config.toml
n_layer = 10
d_model = 384
n_head = 3
n_kv_head = 3
head_dim = 128
d_mlp = 1536
vocab_size = 15576
activation = "relu"
norm = "layernorm"
norm_place = "pre"
norm_eps = 1e-05
positions = "learned"
qk_norm = false
attn_scale = 0.0884
bias = "none"
tie_embeddings = true
parallel_block = false
init = "uniform"
init_std_qkv = 0.0226
init_std_o = 0.0226
init_std_up = 0.0226
init_std_down = 0.0
optimizer = "soap_variant"
lr = 0.00344
beta1 = 0.95
beta2 = 0.98
weight_decay = 0.15
lr_head = 0.0104
warmup_steps = 200
schedule = "wsd"
decay_fraction = 0.555
decay_shape = "sqrt"
final_lr_fraction = 0.0
batch_tokens = 262144
seq_len = 1024
doc_mask = false
train_tokens = 1335000000
steps = 5093
dataset = "wikipedia_en"
Each number is 128 + 32 x the weight over its row's rms, rounded and kept within 0 to 255. Layers, rows and columns count from 0. Numbers have three digits each. The size before them is the row's rms in percent of the matrix's.

# down: layer 4 MLP down (transposed), 1536x384, rms 0.119, rows 698-757, columns 192-239
# up: layer 4 MLP up, 1536x384, rms 0.12, rows 699-758, columns 192-239
down698 110:125147115156097140174148109120147121130173155151156152159095081084131135122087165176181080153165116101117147142171134127135075096110087124150139
up699 106:137137155122064170119134092066128116155131102125164140150125112174096110160089085092168096131129143121146154078076121165120136083109143137132087
down699 096:080116106186111115187104106081083140157190135142185112173115106135126119171131114171089159084145108081105172100173165104134134146069168124120138
up700 105:178138160067042131083144099108093111111139107112133171108154112161210099099135138114112176117198114115113146088080105089155122090157087120104119
down700 124:048199166110181094092143115116156082126118156153180126130115149106166172098141144070175105107158102133067156148125172128090127152088111134152145
up701 099:124159124091127157161147169161117171105137165117154120091201152142156184105178115130135110185139157135147098117089138112119233099124109118119085
down701 106:066083120137136160095117091181098176155103109123063110115121129166157119179153190159102127178109101133074183168121152155141157108132118077145152
up702 109:207163147148126125191197121133128139041186081159093134119161155166151163197137141118120139079095144147160071119076103058127111098066137078078111
down702 117:084113144218116062124132148073155071111124159150148113150165122155080157085133099082054186083071136139178095140125164096119160161128124113098147
up703 100:127126141170133135077162083144156124087090154122203065108110103110118155118113128109150114101139172038176094150165136149155190145092175102145113
down703 107:060080074133109100135104162079138105122145140124105126117089124086112131107152139152098123126130090185131155140066123040084158138222178125122098
up704 092:135083104145167142211076154077142119097120099121185144126092143115113165085120074072040113081114154122155100117099097131120104149136127082135111
down704 097:125131137097177107135144106118066132038118106130111174132137155131162073165137115177087113094172151140111155099165136156143126154128117124188177
up705 098:094134092144177121161059095114149173065129155051157112144154067158150146133087164108155186052172143179114120099132079134106148134148140149110122
down705 088:138075147153201117169083098107162109137156173117136088149091114132187129032182103196184220092138143147118156188092152127156111153135136160148111
up706 105:147021117141108115148000107170101089140169133144118110090128201142098134186114094137133111130115126107135130062073111152191162144131132087148118
down706 119:134099182132116171130116121105113138122133171154149111161132130105142160106141118100116072144137131101140159090161133112194131162111061127179148
up707 103:163125118146115168132122135149142048075162131134140133120143115147127151099136093170131142082103118144141099148134114128119070149160093130096099
down707 126:098088130086174111144082142186096129115137122140082174166120107078145141133159142156110095127136157131175155078182136119097163116101095111108047
up708 093:137121108081170156134108166160148115155111150130142162160125127076101127131172162156101094080174102115156143098147111148164133138124121111171141
down708 101:127107117138125041085091155155150182093116113053155134202111137101176083113142184127135158107131144104129132118125139144130110065138139159108145
up709 110:133094126133135126171152106112107061192111142137109151137136162154118184133106097127089184094165105131106160101117087150132147131155218171095203
down709 110:175134130125148121155111130162094103145137141107140163171139098103143062172143073139190172084127120116088094103087084174200129148138094121146106
up710 094:081132110134111101191115150114160082094170120166170101119152131156151156115122140194122179166113079119169113081138163099095098155104182144109157
down710 093:201110130142112083159159170122121108154142114096117203062133114146164174178109152089194119158125204043162115156125127134164127185118108107101133
up711 093:144176082174107107137157148121108148145132083145093131149107149117201138116151072154113158147157132126140118137121116188200130125175083095059078
down711 093:111107165134138154139142100092102142113135113110160115138123112157121103081102159101085133112086152140129114138124117081077111157108119157167149
up712 106:154174093152152114165167115065110166131107154166124109173111138159110116090195127147175081154146127146129088127160164102126098115185176160151070
down712 120:171105117099107131127146129122160154142164169130166114119136142131159114085140135190135160092113133126093143183151150092159117128116090160118147
up713 093:126109143148113130145090080124118120117146175121104101095143099133120140191159149124047079062097124078141075155150204119114136135111128131119136
down713 090:115127198148118123113154134149102104119088096107159106054115100112158105119148103152137127144146118156118157181097062113152108182124129125090096
up714 094:120168118093067159137078124109096138143180127168083188119112150119073137154112129117121160136117102196132178132162156106062114187098128115104108
down714 092:158115116174168199082110104102098123044127128164121133165151103179208097092176187146058076137118132153123127115118134145134181158144114153104158
up715 095:070103127108137140098165131142106129106119112105108157092111095144117155153112064117172151153213143121071138063160110191106111138125094173083099
down715 093:125142149118138085047146083103123093152128147158116076119116117093131156045117129078109131180114135072127096153114146166094089079124078136137182
up716 093:150183167145075090106143131203141102112104104109120202128116087114113073180134118076138162111108179099145091097099120127161157166127108143094147
down716 094:139062145060128125148139161117225151109092110136156036108147166214141127107143131118152192140137136147125147171173173135134158075157150097127143
up717 090:102166118114159130215192132153069125126173161181165139063091093137135139170117062165138070194144101118109168153130139124140089126129179103133122
down717 087:178138112147202166116133157103132051164211162169188132077134180193117133152136122089101089087131131171142155147154127176096107145093155148092194
up718 111:118060142095094127133145106187118112098165134065157110112107115125092164119142179095071203124105109085137100147115163090123128091158049180099181
down718 083:119106116123122118062153147124142087179137111102127159081157069118141165111179126102111126148154160173110073126110099108114111113140143198153156
up719 099:165219157098114131155082112055161146154122138144115077111106197148152202134052112133106120122181142141131187141129091104118164154116113066126125
down719 072:149158091114117123153149149107145150097143151158116116116149152128158164159161109062111083114155145255142116097063101154100092095069080119116169
up720 087:135102049111181128147172107115098112112140098108130125144124137063142127110135113141119089196140101149068158117130075134147177125097077200090063
down720 088:043147139101096151164094105115127140094110070134040195186087120125150123131120076092131171069127148114141103119100135130146107169193125117169102
up721 098:138135124108138137060091135096128158100098062089111111083122171038114166131089114111156124125190128101145109175102134124103160145112088179141154
down721 101:165126123106108082127083128118118096209156085138169127192142110109202103147187148153093160158130085040178104156148139180216140092094079104124130
up722 102:152156085177121167130082184095095094156146140150173156170119107151073149174120103137095140126171160112115116157166109165157137169140208153157169
down722 106:179097128112093124131093138071160144145175115120116110172123109093144138155140157194125123141156139090103135096149133182165203244127167168168152
up723 100:120082104217040152095125108188153174130128122093169163177139137115082127147129166144193128179145075129114088107114116114147160156125096067110077
down723 105:135169111050127111120152113054123117131100101159118160072089133121098200095219130126153176140111090099141159107159147056188111091154114144139094
up724 098:131135119132147119109166156193124121132107128064079155163134102149138126103128156080165115169158093148094050180134124105057107129149104092167158
down724 075:141119116113142100131149170119142155106106112171142128098074142142126140159071176107048096086130157191103101097149115144161148164133134168145088
up725 097:139138119149166143175115115170129149134089130117127063150154136162187183160102139087144179161132063191176137123185158120107077057083171185122116
down725 066:141128102136090050133134157184151195069191153126167131114116125158102132152122127055114134118148130244096105163109165135060085128144131155072157
up726 097:100156118096111122134077111161148202129141204152113093167136160129180111158129107129085089155161165148126105082112104100118166154123135122112168
down726 106:186159116092110130084133098146128134097119124112125165136145097100069138111142138131153153170123090030234157157166132140113099163101090080113098
up727 103:090155147150171088107159051132089135141107153102150100147119164102157171099078147173141128066166169067137130149151139173128113106176096155146124
down727 097:099161080109139108063076119136123117106130125125113172109110086109148123151168133119135090135092185131135144194125110116127196155096152117160119
up728 114:146168118117094085125129129097132111106170150100134129147136122078108101115096188159060096126090069127065186163118110151123160078071104163150133
down728 066:175109130134084113120156115117160156099164070155137146052128079148092081192163177127115121157106131169115162162049139115116141126104115162103187
up729 108:159126214134099183088127096069125123109122127097102150149124116109145158090131084128148145137164165137127121139165079124129099092115128094072114
down729 110:172165061064167127098166135120139122127082144122159151122043174199158123153072123143177118193123137158097137123152132082115156144080098115134118
up730 095:120152091116131151120101143186108147120121146140100167162138106134140097111176057157151146132120141080139113116171124111118107098148154105130151
down730 095:112097063047147107121139117142046166134118136173107087059152108134120133148129124165111084095176139109078146144144156140098162088132135125098170
up731 096:155183195057199151087127128113131142152157108125119137141122175112146164124178069159134151194137145120098091122140092074166050108152145094117106
down731 105:105125181169154139120120113114114095161138137122159104100135122149121087135189201145138140077139096117135186114130146114095151127136034105148107
up732 097:119107105076084115159094067160110115092125088103102094168165103125084117106165080154186098141147195153143088126134124121161127149091144101095089
down732 101:075154157178090167148124133088131161151144135163128096121117113132116153168077153135107090107137137136129151158136142078111098136184152112103217
up733 093:144112133133068169140087153149171150160140109142174087097163083135144120114135074074149177089127131128135106074156097108122154130163100092073153
down733 087:120101124118117156156125153142084093117206142182133131111108143092121164177184098130137095125087119184145108120109057180094112141191115179114125
up734 115:162101118130124142085130139153141133134142155061090083131129150141116155123131193104159132158126067176118115190079101108159109139178139106181109
down734 106:118123151126142086110107102131125149125082130100078113123181106167160089112129162104142093112100150094087135105081103129095077129209159148112129
up735 094:133128099146156085090097114182175081123155112096096181194181119108125107113091145102119091170162167106128134143143118131108141155160156135140139
down735 106:110123183122089135158108116089149133112149178074148104123101143122130148096141077149112138168104138103097156177106135089138154099188132154123118
up736 086:150140074138115109131161092095170094106110149129152119152092089170076166127126118141179078140178130142170108078113147185200101121132191138105105
down736 093:152086116134136139145122101159163183139146154130166151120109152135148147137169128118093122138103137107100116115178157175114160156097107114112121
up737 093:180152165109096103098109160096145097159184127086093082126145068126253147172058078168149108172133198153106094118154133106148166136091154084140120
down737 089:132136114144143105103134110135140131171132085179128164133126098182116124177190118073120186101059119094130142126121156144104114184165056127146139
up738 085:168108165157159106118128134162124169196101108177163155120154110147121136150094179137129121118104220183150114125159054134152134108136094146124141
down738 092:106105139159107100101157098141146100143179180141098118088169128129213129141146127152169122155149156096122148152181153092078155127173191112147105
up739 095:129096197155142116163160095130126045115067036118131096059110057104137127118078144137099152173157148108079129134149088131159143133140145201071178
down739 094:148120115128158127171069174127072131036097095115164085136159142096127138082156132169158121134108137140163124121173170113128159171105160078170101
up740 100:105159050121189136110109086126170063106123120109149147108118087119119104128142143139134222159112157094169130059134142127119103151084131122198088
down740 093:119130128114167160086057112155129117104043116191119100085168149144134089125111162080140145096136124134131119120124129093098095137062111111213135
up741 090:144126130154107061093112140152075117117065148126077111106088164148118143174124104115095109070161128143096128108124127233137107106100165109097166
down741 093:137144204129178142189091116156127121134202139093153171163138130108145153092150147133115143153154142091178104125157121108121151156085105176102124
up742 105:126134138181099058120060153058083175124116181165132171147101168154105078171124092099135148102132141091192125132100084130135122120172110153161129
down742 114:116147065162115130107171140126140087139105097193118185103154100131132132157100147108111132069142132132154136136075134166131141118089127073162114
up743 098:155197122149116127095207132131088156153179129169217136111084140122092112161137134101103141150085133106054115114165075138137160139078088148159119
down743 097:080152141080114065127149110072158070116126090121141132107109156166115094142079075169139136106140126135147236141086162151127139114083145079080129
up744 098:097116117097148140210129154172101157095132122111083168150145134139072101108094073082103184146195111124102126116120104149190122117114087196116120
down744 097:124155105121091090067180134140136142117120167114132219104136128153078110094106168142163159092136132116154182114132083110099115082112188135135110
up745 098:085105187127110078093126153114127124119130137118122124120155159130122107112124114046143182139087168082151115121132136178093074108060159206084163
down745 100:116151109113172170151118144146097140107109120147167186120113118109140103128136158089123144105127106121116056114143140118096103175152109182120122
up746 095:114159102104123080121124134154120086147126137114104166056104149126100147114189107147147115136059082181114087130057125141138140085164067141151124
down746 106:151144134112068137091090132121105165107174152121151129080150135137105145176142164113193175133135077128102125133107144135137119108136225151191100
up747 115:085101116119168083181144108161146123130147204100168067127095160107134148068101147089167150104126135087157129096193213139107109087163155151115097
down747 063:149105141083138106104169187146179145135121114183100126122112144118090139165140101082149114073134117255109106097059090116083117109175117084133165
up748 134:118160129186197107153143148122104132158151051053102105141106120175150148145154161127173092152124094095145152088115118152142109123160112140146088
down748 108:118141124126157110143148161114108108097149161136094151076101104155137121128147125151117132174131151170159159104155196128117118166074102175182163
up749 093:147120084137132145093112116130070123109156070153109182093016103127122174148116126129132167138122130094145120118072119151091148165135122145166167
down749 086:132096136133135090138185159080171147054078163136099112128084137114108085188140162107175119119149136188118083108094116064142187112098204111126098
up750 097:061147068175124175135124113162215139141131044135168096182108094123126152137123109074151159120148115161176096102128091195105160125128083132151088
down750 092:118159130160138136141113139097090144106167159085076143138167164107133110136169100121153144052126128139145106145070192068084123151118115078115119
up751 097:151111114127119130116115126106079078094088156080083116138096106134097129141129138177129165155144075076146191113138130136142094128127115108100156
down751 095:121156083062124097112124099132076151155145054117076157153090165125058151164113179129178115172120139097096082142182098105132143104116145117120119
up752 102:196172151139102160158099137142126149169084130103118088178133189117113113088103109082132087081157130147108139063117181107093140142079112145196098
down752 074:181105140151167113145159136149161084098130137175153106097125158074077158127178097143089137094079164255106101154103201108121123104064149210125164
up753 098:130213134105138150074167104157151114135129184170104192153141140111096109112155171070112165103170088130132173124083085086158131165110120148076222
down753 104:134093196139167129144179159155131117120089132163154081143133085148153134206081147185123174133125106116104123150119155127213089153130174094096068
up754 098:117127123142143134090084119163135101151120117119171147078055119179134126092168173127185122113137141160115118162166161146143201194069097143130150
down754 110:184093116084099129106099140159142123113092074168107157110108134125093079114203150143133142101165082152135125118110067101155181165135082216130136
up755 105:155111175143148103138171119093145159114131087119127108084122135173111155110167122117135111142096137091137170164115095145142119089175147137077145
down755 116:104125123146100139195082146142206149144146128150136088146181093085085117112117114063133123142130110134078128126106166108139105084112140187041145
up756 095:140082116149139158103129113099138139163120152113120137120094105114166070088118113138141109148106137144119112149123097183098094111125178165124181
down756 092:139198149134159088083119125120151140135088147155129079144115125103085193135202224113164131100131133144097107155182126135150094178131092105109068
up757 097:121140168142119176128168143152105158123076075145078124200154083126178154146149139134064171157178139126156118134167120137219086094105141126159133
down757 105:116136120084128163121111136167164176144152153140154141148160156118122171152132134087174153110160135128092158119173147179172151097123121143133055
up758 111:170174164152109126121137189127148147095133155142185067155096153090107122174173091110152091112124135126145061165083121128083091190176116102111148